Each number is 200 + 20 x the weight over its row's rms, rounded and kept within 0 to 999. Layers, rows and columns count from 0. The size before them is the row's rms in percent of the matrix's.

# up: layer 4 MLP up, 2048x512, rms 0.0333, rows 569-579, columns 128-191
# down: layer 4 MLP down (transposed), 2048x512, rms 0.0333, rows 569-578, columns 128-191
up569,096,221,208,170,140,150,223,238,203,195,183,203,205,205,170,203,212,207,171,251,210,234,196,206,219,244,217,216,226,198,234,204,196,185,218,197,203,220,209,176,203,164,196,168,207,209,195,169,204,232,208,183,193,177,174,205,176,210,208,193,218,157,196,179,211
down569,101,186,175,189,221,206,204,174,228,209,208,204,231,169,236,214,189,177,195,162,181,219,227,149,178,200,156,202,195,171,219,153,215,193,164,209,165,201,188,199,192,207,234,195,196,201,192,213,182,181,201,187,206,212,188,223,189,222,196,215,182,187,204,195,200
up570,078,224,202,199,176,180,222,213,158,193,179,193,171,202,187,191,202,206,211,228,193,173,178,173,194,181,217,217,180,211,198,198,172,217,227,170,207,167,224,178,212,243,210,203,185,216,204,172,165,257,217,231,182,205,209,195,188,186,208,217,176,183,192,186,189
down570,059,204,200,184,177,207,191,182,202,208,214,216,214,154,226,173,207,232,203,186,206,211,210,237,238,201,179,197,208,204,201,221,206,192,180,222,218,224,235,196,206,186,200,174,209,203,200,201,173,200,174,158,220,230,180,209,214,181,223,192,206,220,221,227,241
up571,098,205,190,195,221,148,211,198,222,217,218,179,197,212,192,173,194,135,189,168,166,212,189,181,206,234,227,224,163,190,207,189,212,172,203,199,180,191,191,191,169,210,221,228,199,240,195,190,188,202,192,205,213,190,181,196,180,215,209,225,236,185,211,178,217
down571,092,226,201,197,233,214,211,180,234,190,207,217,187,224,235,188,208,193,215,196,191,196,181,229,190,180,194,192,217,220,221,239,194,222,191,184,161,208,177,211,207,228,192,195,201,215,231,194,239,221,172,176,227,173,170,222,194,199,235,203,159,208,172,192,183
up572,106,190,178,194,218,193,191,167,167,214,205,191,193,212,223,212,207,222,193,185,205,157,169,192,190,150,204,202,210,202,202,194,199,169,235,218,209,213,247,232,192,167,181,196,226,187,212,175,179,248,177,186,196,219,228,190,222,231,216,207,183,172,204,213,189
down572,108,179,222,179,202,198,171,167,219,219,214,197,190,172,155,190,149,199,165,198,205,205,220,220,180,191,194,202,199,200,194,194,178,209,185,215,200,221,218,168,209,241,214,209,173,213,200,181,179,203,186,214,189,201,230,156,187,214,219,188,204,180,181,165,186
up573,116,208,217,191,209,207,179,183,176,229,215,205,207,197,218,217,186,222,235,192,202,190,196,165,207,195,218,215,222,215,218,192,189,208,172,244,207,228,216,178,206,152,203,204,205,210,191,198,168,211,198,177,212,195,215,209,186,218,186,189,206,269,208,173,231
down573,110,206,194,203,197,199,202,196,204,215,190,169,223,224,236,194,241,213,186,198,227,226,200,166,203,215,200,165,212,175,212,163,198,214,225,204,189,179,188,189,215,218,230,188,193,216,184,220,234,179,221,208,204,243,201,189,160,181,224,197,225,192,180,171,200
up574,115,175,211,213,213,202,180,174,217,174,196,179,203,200,185,231,215,220,175,189,173,198,220,191,181,165,204,208,212,161,237,207,188,181,205,192,162,237,199,218,196,191,229,209,212,179,186,178,214,192,201,198,211,196,193,145,189,195,226,182,209,169,204,193,215
down574,118,217,234,180,197,213,205,195,208,228,196,181,182,191,175,212,191,178,219,199,176,170,214,210,232,201,199,224,189,187,205,184,239,175,229,190,187,214,217,171,196,204,206,202,198,193,199,232,229,227,203,202,193,203,211,183,205,180,227,188,204,200,234,182,227
up575,105,202,201,206,180,212,211,198,189,190,193,198,167,181,196,199,204,233,183,186,220,171,211,227,235,216,203,191,215,207,197,201,206,215,207,200,189,188,170,185,224,180,208,181,189,225,210,198,232,182,193,231,197,205,191,234,189,187,190,193,204,207,170,181,207
down575,102,204,180,210,205,198,214,208,188,215,212,199,205,195,149,170,196,208,193,213,216,169,208,209,180,203,221,200,201,194,198,178,199,204,189,199,213,207,207,221,201,193,217,219,202,211,212,203,217,175,193,230,219,241,185,179,199,194,208,208,209,238,204,185,187
up576,086,202,184,213,221,203,185,205,200,175,161,184,210,207,195,203,194,222,198,217,220,218,219,161,217,170,165,199,187,214,198,210,210,189,180,220,171,167,161,232,168,196,251,223,197,221,198,193,202,209,204,207,170,198,228,198,239,197,175,183,211,181,185,205,229
down576,091,185,180,207,208,194,183,232,213,179,168,193,185,222,193,175,191,196,188,178,217,196,211,177,213,197,156,220,153,208,199,218,216,210,172,203,226,224,205,226,217,167,199,163,247,217,189,208,178,171,198,171,220,214,199,205,221,189,178,200,207,156,203,200,184
up577,104,164,186,195,203,254,204,239,190,188,207,199,204,163,166,183,223,206,196,179,186,211,234,213,206,221,188,220,209,198,197,203,236,201,233,204,191,204,245,207,221,186,231,181,206,229,212,180,166,257,195,209,223,209,186,208,213,195,202,205,205,227,206,211,193
down577,102,219,196,165,229,158,209,179,196,213,223,211,237,212,236,211,181,235,214,213,195,206,183,214,218,184,179,182,181,197,184,204,203,253,208,161,204,187,195,226,219,192,203,176,218,209,200,211,178,173,219,206,237,219,186,197,174,215,170,213,218,210,195,187,242
up578,109,198,181,179,220,191,197,219,198,223,217,197,211,176,188,187,195,199,252,204,194,189,190,196,175,194,243,229,203,223,195,210,168,156,176,188,198,207,194,193,203,205,168,196,207,225,209,157,209,158,232,211,252,235,187,186,228,217,163,223,207,226,186,195,199
down578,096,175,238,259,187,188,216,191,211,192,206,194,242,201,201,194,211,179,204,205,206,162,190,192,215,236,180,181,186,199,180,223,183,152,227,178,182,200,139,213,222,192,164,188,186,196,202,222,216,199,176,202,179,233,210,193,149,198,232,206,154,200,212,181,201
up579,108,197,170,187,193,198,196,178,209,195,197,217,175,203,203,206,185,204,204,169,245,207,182,186,216,191,228,164,176,191,226,190,246,196,194,214,204,200,191,198,191,166,197,198,185,185,230,193,156,214,170,215,186,217,228,174,213,226,191,168,189,214,187,219,231